python train.py --parallel_block=false --init_std_down=0.0 --optimizer="muon_variant" --doc_mask=true
Each number is 200 + 40 x the weight over its row's rms, rounded and kept within 0 to 999. Layers, rows and columns count from 0. The size before them is the row's rms in percent of the matrix's.

# layer 4 attention key, 256x192, rms 0.19, rows 7-25, columns 0-191
091,185,142,183,262,232,220,202,161,164,157,235,215,198,215,205,257,200,159,188,206,216,243,116,186,202,220,182,209,243,200,129,131,209,222,206,158,170,191,194,201,131,203,171,100,193,177,161,242,131,175,268,294,147,186,248,183,193,208,112,163,210,178,190,175,228,194,226,187,172,171,176,201,234,217,270,216,222,146,189,168,232,171,162,184,105,126,147,158,257,274,209,177,195,235,252,225,185,189,199,257,146,190,210,209,176,215,132,222,213,152,156,168,176,184,202,272,238,186,254,155,156,176,311,188,244,178,282,187,213,209,166,187,178,184,161,252,172,254,218,231,237,231,201,185,147,252,236,218,206,142,204,174,251,149,232,190,219,221,204,189,172,173,231,226,186,233,211,195,296,212,124,146,207,233,165,237,299,258,255,205,276,245,238,294,207,202,206,256,170,193,148,183
096,212,176,234,239,121,184,201,238,140,134,192,223,165,190,239,187,140,140,196,284,157,150,253,223,190,109,201,257,226,186,234,199,222,222,236,204,166,201,192,192,209,165,236,222,128,187,215,233,283,205,177,241,155,196,201,185,148,123,213,212,152,182,252,203,190,149,222,288,173,167,227,165,253,181,195,150,261,185,149,169,161,143,222,164,137,258,189,125,261,145,230,198,201,133,187,268,218,91,224,218,235,193,177,159,272,206,193,161,165,188,169,209,174,208,223,183,261,206,226,153,171,222,208,162,225,216,176,196,175,222,261,195,254,208,219,220,258,183,132,264,176,142,127,199,174,307,158,282,256,228,218,189,203,219,245,190,215,212,160,224,215,225,211,175,216,162,212,232,189,139,212,141,256,170,196,200,205,181,236,229,155,166,138,256,288,235,206,224,196,188,240,278
090,190,194,248,183,161,218,230,215,265,213,182,196,155,213,236,187,169,151,130,235,192,156,231,186,121,172,254,207,234,179,225,218,157,204,159,262,215,184,225,205,214,247,124,256,140,176,278,186,208,255,114,167,223,195,235,145,268,241,185,271,246,193,213,161,140,252,198,238,211,157,244,185,141,262,191,147,218,231,218,139,184,222,93,181,236,150,212,221,231,190,162,151,177,185,245,163,227,175,223,283,179,246,241,186,215,196,244,204,255,97,208,134,181,205,168,243,236,186,110,171,177,249,195,216,206,175,190,238,191,224,211,167,217,260,251,181,169,150,187,119,188,147,293,129,278,211,183,179,216,223,246,171,214,222,255,239,255,149,208,218,229,218,231,190,161,258,204,211,205,171,196,163,145,166,110,164,188,210,276,159,230,118,221,177,214,176,215,216,184,209,221,225
093,224,181,205,201,258,274,198,229,243,147,173,191,235,168,219,140,213,191,259,236,71,224,213,238,216,225,202,210,194,268,188,241,199,245,175,148,189,167,238,188,241,198,249,233,153,210,204,263,132,193,127,167,206,210,169,147,179,296,243,210,212,163,233,251,195,268,200,200,174,208,227,188,211,230,258,171,184,210,200,256,221,217,216,110,261,222,189,256,183,192,211,119,212,177,150,167,259,246,177,219,216,224,255,182,155,233,235,197,173,265,206,172,188,206,199,258,181,225,192,177,201,226,128,175,239,184,111,214,188,185,233,227,280,142,224,240,119,190,186,201,239,180,226,132,249,303,172,163,163,127,165,144,152,194,180,210,180,229,253,96,241,200,242,191,162,198,235,189,260,225,149,149,160,213,191,214,135,172,184,214,140,170,170,203,279,126,184,162,182,185,154,184
088,207,225,190,254,218,196,177,237,248,197,178,166,139,199,206,225,187,247,197,234,160,190,202,118,202,148,148,185,118,143,309,259,195,231,218,193,244,144,212,220,219,273,178,220,219,220,166,198,217,183,163,173,180,222,178,190,161,212,195,157,149,150,270,157,149,212,137,275,192,141,202,235,226,211,165,222,176,238,199,172,126,230,203,179,310,228,175,217,174,197,209,201,162,192,207,173,178,221,221,113,295,161,291,123,192,214,190,223,115,168,223,233,241,166,206,192,209,245,153,204,268,242,283,197,239,161,163,128,133,214,258,188,162,213,196,198,179,163,207,226,186,254,203,170,223,196,257,260,191,124,207,167,241,242,117,180,245,190,177,167,230,200,203,225,249,303,122,234,167,198,158,182,260,211,162,200,264,202,207,154,239,237,132,214,188,212,199,228,191,192,244,157
086,184,152,143,270,239,219,108,237,243,208,291,287,142,201,159,177,197,242,163,187,169,305,179,205,224,196,171,227,184,202,148,178,202,260,222,225,173,179,236,166,233,170,202,156,244,290,190,234,126,206,154,188,165,160,219,213,195,157,148,242,126,206,143,268,230,173,175,233,228,146,226,262,152,229,171,183,227,185,208,220,190,160,170,189,165,199,253,165,208,171,252,202,273,177,168,186,247,197,206,210,198,198,216,201,248,229,216,194,281,201,219,132,165,259,150,194,149,126,165,122,210,168,206,173,167,180,223,156,155,151,188,227,244,223,152,174,155,199,205,306,282,221,252,257,235,247,229,274,209,237,168,209,201,98,208,198,264,176,229,202,170,210,229,153,197,235,222,246,242,210,209,169,204,244,153,211,186,224,232,132,197,203,197,130,196,151,268,199,158,248,235,203
089,184,206,191,220,168,228,240,211,256,157,184,187,275,172,235,168,282,168,191,192,179,165,178,172,223,185,148,214,168,181,211,195,210,247,223,218,250,235,256,148,223,164,168,155,214,199,234,244,284,336,204,217,167,130,207,201,131,214,163,120,273,214,173,193,198,164,267,189,217,178,250,159,176,148,195,166,195,177,172,264,189,186,210,250,273,203,138,209,202,218,255,159,167,174,120,215,225,172,234,210,294,154,213,273,247,222,168,279,227,196,161,218,230,243,195,226,233,221,310,253,239,243,183,183,133,182,163,194,229,158,168,246,198,174,203,264,269,193,187,248,226,236,116,169,177,116,177,202,185,172,206,229,215,185,232,137,229,132,112,203,161,182,251,213,166,189,216,208,184,113,218,252,170,209,202,192,161,215,204,189,139,174,229,217,133,199,187,168,205,148,187,244
083,141,266,164,215,216,199,187,166,195,229,172,186,256,240,169,185,209,208,207,225,243,303,229,179,208,131,193,234,270,150,185,226,213,250,235,202,295,215,263,160,147,159,159,174,242,199,118,200,225,211,242,222,157,224,183,227,230,250,206,171,233,158,259,161,128,210,188,243,193,145,143,189,260,228,141,151,191,234,175,224,217,134,215,234,166,216,233,181,180,188,278,145,153,176,221,178,165,150,202,166,188,169,163,274,300,193,227,115,181,183,298,179,255,174,195,190,219,187,182,225,185,212,197,162,164,213,175,215,136,279,246,232,276,152,182,210,251,277,204,163,251,190,178,174,190,141,187,221,251,197,226,168,148,151,181,220,228,228,215,251,167,201,194,176,108,110,135,173,225,160,182,204,175,243,162,208,235,229,167,243,261,245,191,185,200,215,169,200,248,226,140,265
088,150,197,196,120,195,143,172,195,189,216,187,221,222,215,221,190,182,286,233,170,154,248,230,252,240,158,269,219,203,234,156,186,227,256,218,222,212,155,153,202,203,250,184,192,145,193,116,192,128,180,159,141,176,195,209,232,265,286,199,262,213,130,189,162,186,176,274,272,196,162,232,242,250,234,174,203,231,236,247,209,160,220,226,231,211,210,214,180,221,239,118,142,164,166,182,257,202,195,206,108,189,194,219,177,241,222,184,127,119,264,186,238,174,183,205,160,244,184,217,171,205,159,163,249,210,179,200,200,248,219,294,211,183,178,168,187,232,166,190,241,161,267,231,182,187,203,245,224,188,184,191,210,247,138,192,173,199,186,232,275,304,112,211,232,220,246,189,176,145,181,153,284,169,229,145,172,282,196,179,162,139,215,178,252,146,106,231,175,227,212,182,260
096,203,216,160,179,281,148,257,244,191,211,233,186,207,191,254,187,152,217,178,156,189,247,236,215,239,221,226,101,171,218,212,201,195,275,240,165,188,216,133,158,209,166,228,174,115,150,109,228,182,185,256,201,216,152,163,134,182,202,193,196,171,153,241,181,135,179,123,130,216,196,231,166,121,167,278,225,172,242,263,280,160,191,143,159,229,185,234,199,253,209,184,226,220,173,168,271,174,149,171,246,181,208,238,234,210,216,207,192,216,146,225,214,227,283,177,185,238,184,246,193,231,258,201,255,205,186,223,209,194,139,235,178,181,158,228,232,137,133,197,240,140,187,138,189,255,186,108,185,179,183,223,179,212,155,217,247,238,255,198,235,184,200,223,173,205,237,190,148,171,164,224,181,156,217,255,192,307,244,156,244,182,258,163,178,251,182,257,287,220,287,182,181
085,192,204,232,220,179,241,186,179,145,246,209,167,174,154,197,265,243,213,206,227,246,168,212,224,217,227,152,162,190,152,169,243,156,204,232,198,253,154,183,154,230,173,187,235,221,256,109,174,239,193,183,108,154,174,212,262,212,203,177,198,246,187,167,225,249,184,181,230,172,255,224,180,236,175,167,117,234,165,133,213,193,278,189,213,218,195,180,161,247,275,291,143,254,226,192,197,152,266,206,183,214,136,166,316,272,238,226,138,176,158,244,226,138,194,266,197,204,118,221,276,164,239,194,146,220,254,236,213,230,204,207,190,245,219,238,231,166,195,219,144,191,119,207,196,196,183,176,233,251,228,144,236,166,246,144,175,245,222,199,234,224,196,137,250,200,133,229,204,146,237,211,224,174,204,184,244,280,252,157,139,120,217,186,168,206,203,206,172,138,110,208,175
084,236,184,184,157,225,196,126,145,211,200,174,161,228,245,192,199,255,111,182,215,175,187,225,274,244,239,215,205,226,226,175,233,207,96,215,189,283,206,161,123,158,163,213,179,178,199,199,200,209,205,269,156,96,217,145,209,145,187,194,291,205,265,229,263,189,193,253,231,243,246,253,215,181,224,208,231,215,221,202,125,125,200,242,194,193,160,150,230,185,159,202,212,210,223,257,157,175,190,281,199,260,178,229,231,161,319,214,153,130,136,174,217,182,218,212,236,187,238,189,209,209,193,237,243,268,243,227,189,249,162,157,227,206,208,138,230,154,193,203,146,273,250,216,211,166,210,214,204,181,169,190,187,228,219,235,170,221,187,180,182,168,126,287,207,255,123,185,109,236,183,158,169,126,256,207,230,202,187,149,232,266,232,169,177,163,144,188,141,180,195,178,205
098,192,167,144,169,182,254,211,221,193,160,187,213,108,270,253,169,211,209,234,242,207,217,231,229,249,199,254,181,183,265,174,209,179,276,133,186,128,204,161,179,248,241,132,263,135,171,265,262,176,118,196,172,220,186,187,191,183,161,232,175,194,224,191,157,169,154,228,192,194,221,237,256,110,165,187,217,128,214,201,159,192,135,171,219,204,191,201,229,200,233,150,275,155,247,285,196,323,259,148,142,251,226,198,222,217,197,187,173,182,213,223,240,229,163,179,163,190,219,150,253,250,184,261,198,238,239,154,162,211,164,187,166,254,206,232,225,204,251,225,173,255,197,184,225,155,136,154,202,188,204,256,212,172,155,201,155,161,162,139,167,177,254,237,169,228,191,251,135,205,234,164,195,136,235,235,195,177,207,236,258,179,219,210,114,218,187,163,306,218,275,189,174
083,256,196,257,121,184,166,211,238,176,236,215,154,183,184,210,221,202,360,188,190,151,254,153,215,246,202,179,175,219,229,264,135,250,215,233,261,177,230,243,265,143,227,236,196,183,212,198,185,215,139,193,211,202,212,188,214,178,180,144,217,214,222,173,151,163,172,218,182,167,209,215,245,195,232,218,202,147,233,175,154,236,221,198,170,180,211,173,242,204,154,222,201,184,188,152,237,194,154,235,215,272,116,253,205,215,162,258,143,259,212,121,125,297,192,240,143,258,262,137,187,190,229,186,218,148,109,131,235,213,167,177,243,187,190,179,207,215,236,257,215,143,243,169,146,207,183,182,232,142,187,164,195,160,193,177,233,212,159,209,226,110,180,205,208,265,216,230,210,198,207,139,191,160,206,192,184,149,305,245,182,262,191,263,161,223,194,216,187,218,167,322,187
086,222,169,203,125,176,139,172,150,211,189,245,225,187,173,304,209,167,74,244,225,206,222,139,287,109,166,144,177,188,64,138,182,178,212,169,252,183,121,233,170,222,179,182,266,241,203,200,203,230,138,169,144,215,211,258,168,204,254,193,232,201,184,126,208,241,226,240,165,211,244,186,168,196,223,287,243,184,209,196,176,242,231,195,204,248,184,174,221,213,193,198,212,260,203,191,223,215,143,235,204,216,253,241,216,155,191,224,133,204,168,170,224,193,203,262,223,156,125,189,164,171,191,275,229,204,184,177,214,147,189,303,188,216,180,149,194,238,225,212,221,170,156,247,221,221,250,205,206,148,140,180,210,166,231,156,260,219,208,146,192,263,132,185,205,245,210,183,143,257,134,198,181,287,289,175,196,218,219,217,206,222,230,217,209,172,223,247,156,155,225,201,210
093,236,187,134,225,229,293,206,177,147,231,114,249,219,171,167,117,200,175,212,225,126,149,152,254,254,195,231,216,291,209,207,224,168,167,185,167,221,209,176,182,183,283,184,229,236,280,169,216,267,196,202,165,152,230,254,218,224,222,207,125,178,233,168,143,207,205,184,300,223,167,214,215,229,193,164,244,224,200,227,146,186,175,244,147,260,214,164,204,254,311,208,132,146,186,212,236,246,206,243,167,192,136,122,241,196,226,196,187,192,242,212,252,299,191,234,115,172,206,171,130,142,198,131,199,229,213,207,200,227,214,200,221,207,149,199,205,174,224,176,192,228,199,246,198,244,219,172,196,229,140,223,194,238,180,175,186,149,240,106,203,199,231,197,82,109,227,152,147,201,179,190,196,206,232,164,215,196,178,185,212,258,254,228,239,181,158,256,225,220,218,186,211
093,233,213,241,211,288,225,201,197,217,248,232,222,201,246,255,211,252,134,176,259,187,203,234,227,173,182,170,200,178,225,159,140,238,261,217,140,234,203,215,201,246,234,183,183,239,209,191,202,179,201,251,202,230,218,228,124,188,178,147,273,175,255,237,147,205,191,180,206,149,174,156,238,172,243,141,200,245,220,177,119,208,183,153,167,186,194,182,290,218,229,294,211,198,133,179,184,252,138,163,224,180,231,119,175,246,232,178,179,159,272,239,217,248,158,259,167,126,264,238,184,202,127,208,167,188,222,226,163,211,215,144,181,195,286,198,180,150,173,265,162,174,221,226,158,154,299,190,127,218,197,183,169,150,206,180,160,150,180,225,223,135,224,163,248,305,224,215,151,209,185,227,152,193,215,186,151,238,179,217,212,239,185,150,106,219,192,180,150,302,212,161,169
090,224,215,225,203,190,175,200,195,205,225,220,287,171,251,162,194,158,260,179,186,216,155,278,180,201,231,151,142,269,160,120,189,131,224,251,170,176,130,144,168,239,179,133,183,146,186,259,159,194,176,242,213,127,168,155,128,180,250,234,137,244,239,208,239,225,150,206,219,208,229,184,177,167,253,165,157,198,191,251,198,168,145,217,191,208,178,201,203,204,203,202,136,277,214,90,149,196,186,149,220,220,116,244,182,212,191,193,254,287,177,177,171,184,256,211,173,209,270,281,133,191,208,267,196,271,130,218,211,213,167,196,232,198,180,127,177,254,123,276,237,164,229,226,228,229,237,281,204,145,202,141,164,230,189,221,205,236,259,209,212,209,248,194,202,200,195,214,237,177,184,216,275,183,222,201,190,213,217,142,163,187,256,258,186,253,185,188,165,243,156,273,218
095,204,171,206,197,260,160,201,203,187,165,230,179,162,122,115,249,146,168,260,267,260,207,185,141,194,174,225,280,170,249,300,248,187,171,221,234,213,212,181,219,203,145,198,118,237,157,198,122,196,184,145,250,200,220,158,173,192,224,243,227,180,146,254,204,237,163,207,191,285,213,184,229,198,231,206,179,138,233,244,190,233,132,209,183,191,236,144,127,212,206,262,224,188,102,241,186,203,223,217,241,156,175,130,257,215,168,223,227,134,147,224,147,265,197,217,127,164,154,257,210,237,244,225,215,183,160,191,140,185,122,204,245,157,150,258,130,195,159,197,187,234,216,177,249,210,212,195,212,191,231,237,190,220,234,197,243,166,222,162,214,147,222,217,234,226,215,168,233,188,143,196,264,188,191,145,198,226,227,154,239,188,227,282,203,120,186,242,244,156,258,293,178
# layer 4 attention query, 256x192, rms 0.191, rows 8-25, columns 0-191
099,199,247,184,245,171,242,183,193,205,287,248,224,193,230,186,169,224,196,188,250,200,125,202,190,190,169,217,204,129,118,207,193,200,246,223,235,226,129,196,121,237,157,266,257,234,217,242,211,269,272,200,125,205,236,213,224,216,148,251,197,150,262,194,225,241,191,211,157,184,200,235,233,222,287,223,267,92,182,142,193,194,213,177,204,208,175,238,155,200,121,218,175,155,224,206,134,221,180,146,206,191,185,188,146,178,219,170,226,208,184,147,209,114,202,205,273,267,141,205,169,286,185,118,205,183,155,256,222,180,189,268,191,262,146,145,233,215,224,170,269,207,211,190,228,230,177,216,157,226,205,286,221,224,245,181,182,263,209,258,218,222,132,216,199,195,250,124,194,211,211,184,208,137,247,173,109,241,169,182,194,174,215,168,171,172,206,149,225,116,165,155,209
087,169,195,188,208,258,225,174,206,134,191,188,191,178,226,227,176,176,190,149,224,140,175,142,192,190,170,159,184,214,231,178,169,148,165,234,270,201,213,203,138,207,220,200,178,268,202,255,155,244,158,239,228,175,198,170,172,192,248,246,228,162,147,253,186,231,190,207,197,134,130,320,179,194,159,161,190,191,202,195,242,268,225,111,190,177,248,154,202,225,202,205,200,184,173,278,186,176,149,205,133,141,272,176,171,203,230,201,297,192,213,186,207,123,188,200,260,245,215,138,152,182,148,160,172,177,185,197,197,229,317,204,142,178,204,264,165,256,200,140,153,267,201,227,219,206,275,228,144,259,243,242,213,199,182,220,219,242,213,118,243,240,133,291,247,249,261,255,164,151,197,160,248,186,152,153,200,184,172,235,210,232,262,156,198,180,232,173,220,259,226,213,161
096,211,231,210,191,180,204,165,178,157,198,230,199,175,189,177,177,201,259,256,217,261,229,194,146,162,142,159,166,189,126,204,190,242,294,231,233,87,231,162,204,222,178,165,243,238,163,239,146,198,193,138,268,123,174,223,216,176,187,114,245,189,208,164,172,241,202,191,154,102,221,275,253,139,233,123,167,204,143,175,207,207,168,204,290,199,200,233,207,146,215,208,229,183,231,245,234,254,235,250,183,147,190,130,189,248,194,255,215,214,147,163,159,244,170,182,183,185,133,264,204,258,133,232,199,256,69,156,183,185,227,172,182,215,211,181,188,170,201,188,170,274,204,221,224,219,198,180,197,155,185,169,211,185,201,220,201,212,231,208,244,237,207,256,138,172,268,229,166,201,230,202,241,190,177,247,178,170,206,175,197,198,245,174,252,214,245,217,300,151,241,311,183
088,272,258,228,174,165,186,170,155,168,258,238,260,206,146,265,193,194,203,203,194,156,199,202,163,212,164,279,237,260,241,221,225,172,184,160,183,140,180,179,195,225,189,211,251,272,230,224,185,153,224,231,220,162,217,145,131,194,247,261,274,164,256,187,141,178,217,223,164,209,186,162,217,120,165,271,168,204,205,216,173,132,228,285,206,242,224,147,248,152,229,113,153,125,197,230,166,241,204,171,212,182,153,193,183,210,233,183,223,205,215,176,235,176,225,184,210,199,214,161,175,192,221,199,314,225,211,180,182,203,202,214,207,180,159,171,101,158,206,199,178,246,217,240,121,232,242,195,280,288,203,240,252,207,240,225,145,206,127,208,186,227,220,213,255,260,239,195,202,221,234,130,233,244,243,136,134,95,168,223,250,176,163,197,146,151,269,221,153,169,192,196,195
087,199,216,200,251,211,200,160,223,155,164,205,242,203,224,222,161,163,259,324,226,203,150,150,196,178,220,142,205,183,195,146,178,181,173,147,200,216,268,156,267,212,163,230,247,214,209,232,222,227,184,273,239,212,178,208,135,203,205,173,208,161,184,189,221,197,175,143,151,239,244,250,181,221,244,197,181,189,205,134,181,162,237,218,250,168,214,273,243,200,209,276,199,179,202,245,261,180,202,227,182,207,113,260,178,153,182,157,231,169,165,314,215,210,176,219,233,217,162,283,200,132,171,170,203,145,275,169,260,170,202,121,187,110,207,227,230,180,115,139,182,237,190,157,249,223,184,202,223,160,287,279,159,164,143,158,175,180,213,190,185,150,159,278,199,161,178,163,187,127,173,186,226,211,157,266,258,148,196,218,214,215,188,132,210,263,212,232,233,219,256,257,191
098,155,126,148,235,204,222,182,211,258,264,132,238,286,206,183,178,230,295,192,184,163,134,188,171,233,275,229,186,153,166,157,270,181,238,213,141,180,184,288,241,182,235,162,207,156,208,292,205,245,206,221,242,233,180,227,218,215,197,116,239,238,314,190,152,204,245,210,210,248,214,161,185,168,231,207,200,194,167,215,234,154,216,152,173,252,221,218,201,221,197,219,196,158,191,185,187,244,246,100,243,205,213,127,152,198,206,186,164,200,220,199,188,205,164,188,207,191,258,174,217,98,221,140,206,192,198,129,137,162,288,212,205,234,195,219,149,195,232,227,179,202,208,238,224,195,225,241,208,189,225,280,188,155,215,193,203,157,166,318,177,228,167,227,192,169,233,174,198,194,215,168,167,166,99,231,121,157,184,251,199,257,233,237,231,160,246,198,193,176,157,117,175
085,161,253,168,210,238,231,205,198,230,205,184,210,200,141,232,244,245,187,176,319,156,177,157,163,213,232,190,228,156,232,166,319,147,188,218,225,128,170,156,249,174,186,180,188,230,244,120,197,153,268,257,212,226,221,188,242,219,148,233,185,163,170,157,238,232,215,238,201,179,208,164,191,259,324,214,225,228,175,249,202,166,240,220,182,160,229,225,202,210,159,166,222,204,251,162,186,195,200,141,152,160,209,186,221,269,147,181,217,175,211,184,176,162,203,210,148,254,210,110,276,185,123,206,107,220,150,187,251,130,243,210,223,145,135,258,136,298,169,144,261,158,231,230,143,222,230,192,216,233,186,143,206,158,137,139,170,234,224,212,166,187,282,217,208,162,187,226,134,217,221,178,212,182,193,246,249,185,249,208,146,226,201,194,196,238,203,167,172,174,210,167,226
095,302,269,171,133,215,131,126,234,164,198,288,211,159,206,238,278,228,156,202,217,197,233,119,109,269,210,251,174,172,236,241,224,196,242,148,197,171,181,113,171,180,200,203,215,167,169,234,167,192,220,170,126,211,208,231,197,198,104,163,194,260,119,227,157,140,207,156,150,236,215,201,199,218,180,201,176,173,218,226,224,156,182,239,229,228,219,179,166,218,187,235,185,178,167,219,233,157,251,129,217,218,225,191,274,217,156,236,170,183,235,183,185,255,236,120,165,203,168,215,213,177,137,247,220,210,230,307,176,180,274,215,164,182,191,188,173,143,128,162,237,220,158,233,213,184,245,229,171,205,173,195,223,251,203,233,273,197,264,231,137,166,214,206,146,289,203,241,243,213,202,247,241,272,198,195,208,205,171,197,190,177,177,164,218,248,177,227,211,232,274,186,114
093,266,206,196,219,249,169,142,121,219,182,206,244,100,202,164,125,204,233,231,260,228,187,152,185,139,188,229,210,224,213,238,204,244,248,179,256,189,180,249,197,183,279,168,168,168,135,257,233,218,149,181,171,128,137,163,261,182,196,200,169,186,201,202,244,170,197,284,252,211,242,161,204,262,147,247,278,199,144,180,162,228,236,237,186,190,258,201,218,271,155,178,148,230,184,135,216,202,206,186,268,232,241,254,242,281,174,238,176,110,215,169,110,149,227,209,206,217,171,179,198,245,163,206,234,243,242,193,189,207,228,107,144,238,184,214,220,213,149,207,228,200,222,185,140,173,174,168,190,204,187,134,249,219,251,195,134,203,127,236,223,184,190,157,177,214,190,174,150,249,254,198,187,218,252,221,198,173,172,168,114,296,228,217,165,154,151,200,167,236,235,166,220
089,208,189,158,144,220,225,263,292,237,239,249,223,230,225,188,250,181,229,161,156,174,185,171,192,234,221,132,201,185,168,279,266,234,165,202,104,196,220,178,216,249,194,126,248,189,173,219,199,106,182,204,185,204,167,250,168,145,174,260,141,171,250,181,155,214,231,190,167,230,248,169,108,205,224,185,163,221,118,199,172,162,168,168,203,200,137,232,241,286,160,212,230,238,232,248,152,146,208,241,204,193,213,208,187,202,156,126,263,180,274,132,118,128,192,198,194,196,221,196,193,99,190,235,157,267,193,196,204,239,192,170,205,211,169,255,134,213,225,253,244,248,155,176,188,255,281,198,183,209,215,258,230,213,232,171,164,251,206,188,189,227,198,244,204,304,162,264,174,251,127,144,231,248,209,197,178,191,147,228,228,215,219,144,211,178,194,161,236,211,229,200,211
100,179,198,192,209,127,188,175,211,187,203,115,208,175,267,186,169,212,286,196,221,303,202,256,161,187,224,242,199,172,166,279,225,182,200,168,199,162,200,230,171,205,183,240,171,172,172,270,181,152,158,204,203,185,227,130,137,155,258,262,141,158,212,169,163,210,225,198,237,213,193,260,204,168,278,204,149,233,162,211,184,230,101,183,199,187,240,221,208,215,214,204,195,198,217,165,189,209,220,176,217,172,186,194,253,248,209,293,123,227,156,272,183,240,238,257,180,202,145,123,158,213,186,138,186,173,183,187,296,222,248,162,233,207,235,149,199,188,180,240,178,173,244,218,272,146,244,189,264,178,216,172,174,147,256,138,203,228,159,257,155,209,167,224,232,257,220,306,195,164,181,190,125,176,229,198,267,249,243,202,144,210,150,156,199,247,198,236,190,102,239,249,159
098,171,142,226,176,232,150,169,244,213,183,226,183,170,181,288,186,172,188,168,212,217,199,243,233,199,239,235,205,186,161,120,185,176,176,241,214,224,205,294,234,246,148,188,71,213,183,262,205,185,232,127,245,223,193,239,217,232,160,209,242,248,194,139,188,159,180,187,168,89,190,122,200,208,223,219,250,219,138,214,228,233,251,160,167,216,241,168,242,237,177,141,156,223,144,130,203,229,186,131,238,207,248,200,217,210,155,312,261,167,189,235,153,197,288,239,205,202,197,270,225,138,192,216,279,164,187,157,257,175,161,149,178,205,252,242,199,219,225,164,127,220,279,242,191,223,224,171,260,125,194,213,229,192,192,190,243,194,183,173,175,153,185,203,239,161,231,232,177,183,188,297,215,147,172,208,158,228,209,207,253,174,230,235,193,140,216,190,116,216,166,189,226
088,156,128,157,187,198,215,185,228,109,269,184,226,201,189,254,176,258,154,217,202,218,184,156,207,166,248,294,177,191,189,189,218,227,214,220,195,204,275,207,102,241,150,240,153,198,224,206,140,226,257,216,204,159,193,181,237,133,226,172,185,246,305,265,189,240,170,173,143,190,174,181,214,224,186,139,179,226,227,249,184,240,198,231,215,253,237,241,131,204,204,154,208,227,136,201,198,194,247,208,284,202,190,141,172,190,170,117,228,169,237,163,162,207,179,228,193,168,225,287,222,280,184,215,148,125,248,163,280,193,198,141,165,159,175,208,265,182,132,178,174,205,143,193,195,144,173,322,210,243,156,173,146,223,148,205,260,231,193,196,232,231,233,181,207,95,197,216,237,241,209,221,148,220,234,166,168,168,220,212,262,185,125,214,198,177,187,216,169,231,171,189,231
097,166,242,237,246,223,145,261,181,214,173,196,207,165,216,112,257,117,222,196,145,213,188,171,186,227,214,285,195,212,185,212,171,241,245,223,201,197,273,231,190,263,153,247,234,232,247,260,195,161,216,187,192,201,234,221,215,188,237,168,268,253,182,197,251,250,200,205,153,177,201,224,177,245,189,159,180,207,195,171,168,124,135,156,202,142,248,227,204,193,202,128,256,197,131,188,205,263,93,128,227,219,199,209,173,215,183,224,191,215,205,227,205,173,121,151,202,124,206,176,197,191,173,209,158,278,206,236,174,239,190,201,196,189,241,227,139,193,214,216,205,183,135,128,184,178,175,168,134,218,166,151,153,180,159,214,116,216,253,191,193,120,190,206,298,128,186,170,237,145,213,230,198,178,237,231,178,290,178,224,277,290,239,251,183,247,216,297,220,151,194,240,174
095,155,230,213,246,168,182,163,250,184,173,205,290,261,249,299,223,232,158,225,181,215,157,191,183,258,280,253,87,143,141,199,207,151,205,181,181,263,210,166,273,188,251,188,162,162,253,168,188,158,192,192,147,264,136,205,193,172,224,152,240,163,151,181,199,121,157,267,174,113,193,189,158,230,186,239,228,206,169,238,192,209,162,135,242,201,219,213,195,236,160,206,192,209,197,237,112,221,226,216,143,154,194,198,146,215,196,215,182,228,219,267,215,163,225,232,154,223,247,245,253,231,122,279,226,253,181,126,266,119,197,269,197,250,229,168,182,264,242,183,240,241,196,245,227,166,218,193,186,182,201,205,173,185,227,190,141,234,130,237,156,205,238,268,181,239,219,212,221,220,191,142,261,198,176,161,156,227,182,233,182,235,186,197,259,185,148,159,177,219,238,156,174
099,235,146,185,232,140,195,241,169,207,143,182,183,166,200,236,230,178,230,216,187,203,95,222,195,244,185,263,235,263,251,193,162,229,241,221,229,161,203,228,228,284,146,220,193,203,156,235,203,190,245,209,208,154,189,226,197,170,185,207,194,223,226,219,202,183,222,209,267,187,188,178,216,162,177,208,227,224,213,225,207,244,261,226,237,174,153,122,132,160,233,71,202,120,245,208,181,156,186,167,118,88,219,213,182,190,182,178,162,223,166,183,214,123,196,259,229,217,245,211,211,207,181,184,194,154,117,141,262,250,117,217,191,189,165,288,158,250,307,113,202,174,238,137,177,184,178,255,207,185,219,167,174,201,224,213,170,222,158,238,202,156,245,179,223,174,214,211,221,228,283,247,171,264,162,295,200,213,221,234,241,129,238,200,159,174,180,281,214,210,194,231,169
096,259,212,172,146,227,226,109,214,84,259,212,121,224,261,173,202,181,210,205,220,238,227,203,261,238,202,212,227,270,258,255,189,238,200,256,188,200,224,148,216,225,163,233,178,160,131,197,203,237,261,144,196,175,198,218,193,124,201,163,164,94,199,194,153,183,266,206,219,239,204,207,225,231,189,196,199,186,218,204,173,157,130,174,140,155,187,273,231,278,181,289,177,180,191,167,195,160,182,130,190,268,189,184,207,204,239,194,198,219,193,152,165,204,207,193,199,191,174,234,173,259,218,222,168,179,327,208,141,210,185,216,232,240,148,195,286,163,174,159,274,195,220,189,172,193,198,214,241,240,247,210,156,138,231,100,128,166,147,197,243,202,194,261,125,239,221,196,142,234,195,152,199,301,226,220,240,211,156,217,160,253,193,197,198,218,170,229,164,200,166,210,170
102,179,146,269,232,237,238,181,111,254,204,188,167,198,235,194,215,160,130,183,237,181,203,178,234,178,222,191,114,164,193,230,169,197,270,177,134,166,158,142,197,162,192,176,232,134,224,196,176,161,192,225,189,183,179,207,158,200,181,243,220,152,305,256,153,273,220,206,218,178,138,159,253,174,238,265,236,191,189,217,215,228,205,218,148,236,235,171,207,196,179,219,212,184,163,260,172,190,244,106,142,249,259,273,282,149,235,218,269,154,241,167,185,193,222,244,186,207,192,173,228,201,270,247,294,185,250,140,229,218,139,171,281,219,254,199,240,187,198,170,225,204,191,213,201,233,175,205,133,139,233,197,232,205,183,317,144,183,209,181,177,191,216,204,179,228,235,201,251,169,210,200,144,207,198,180,164,154,145,149,210,198,96,214,129,234,171,226,285,224,176,239,178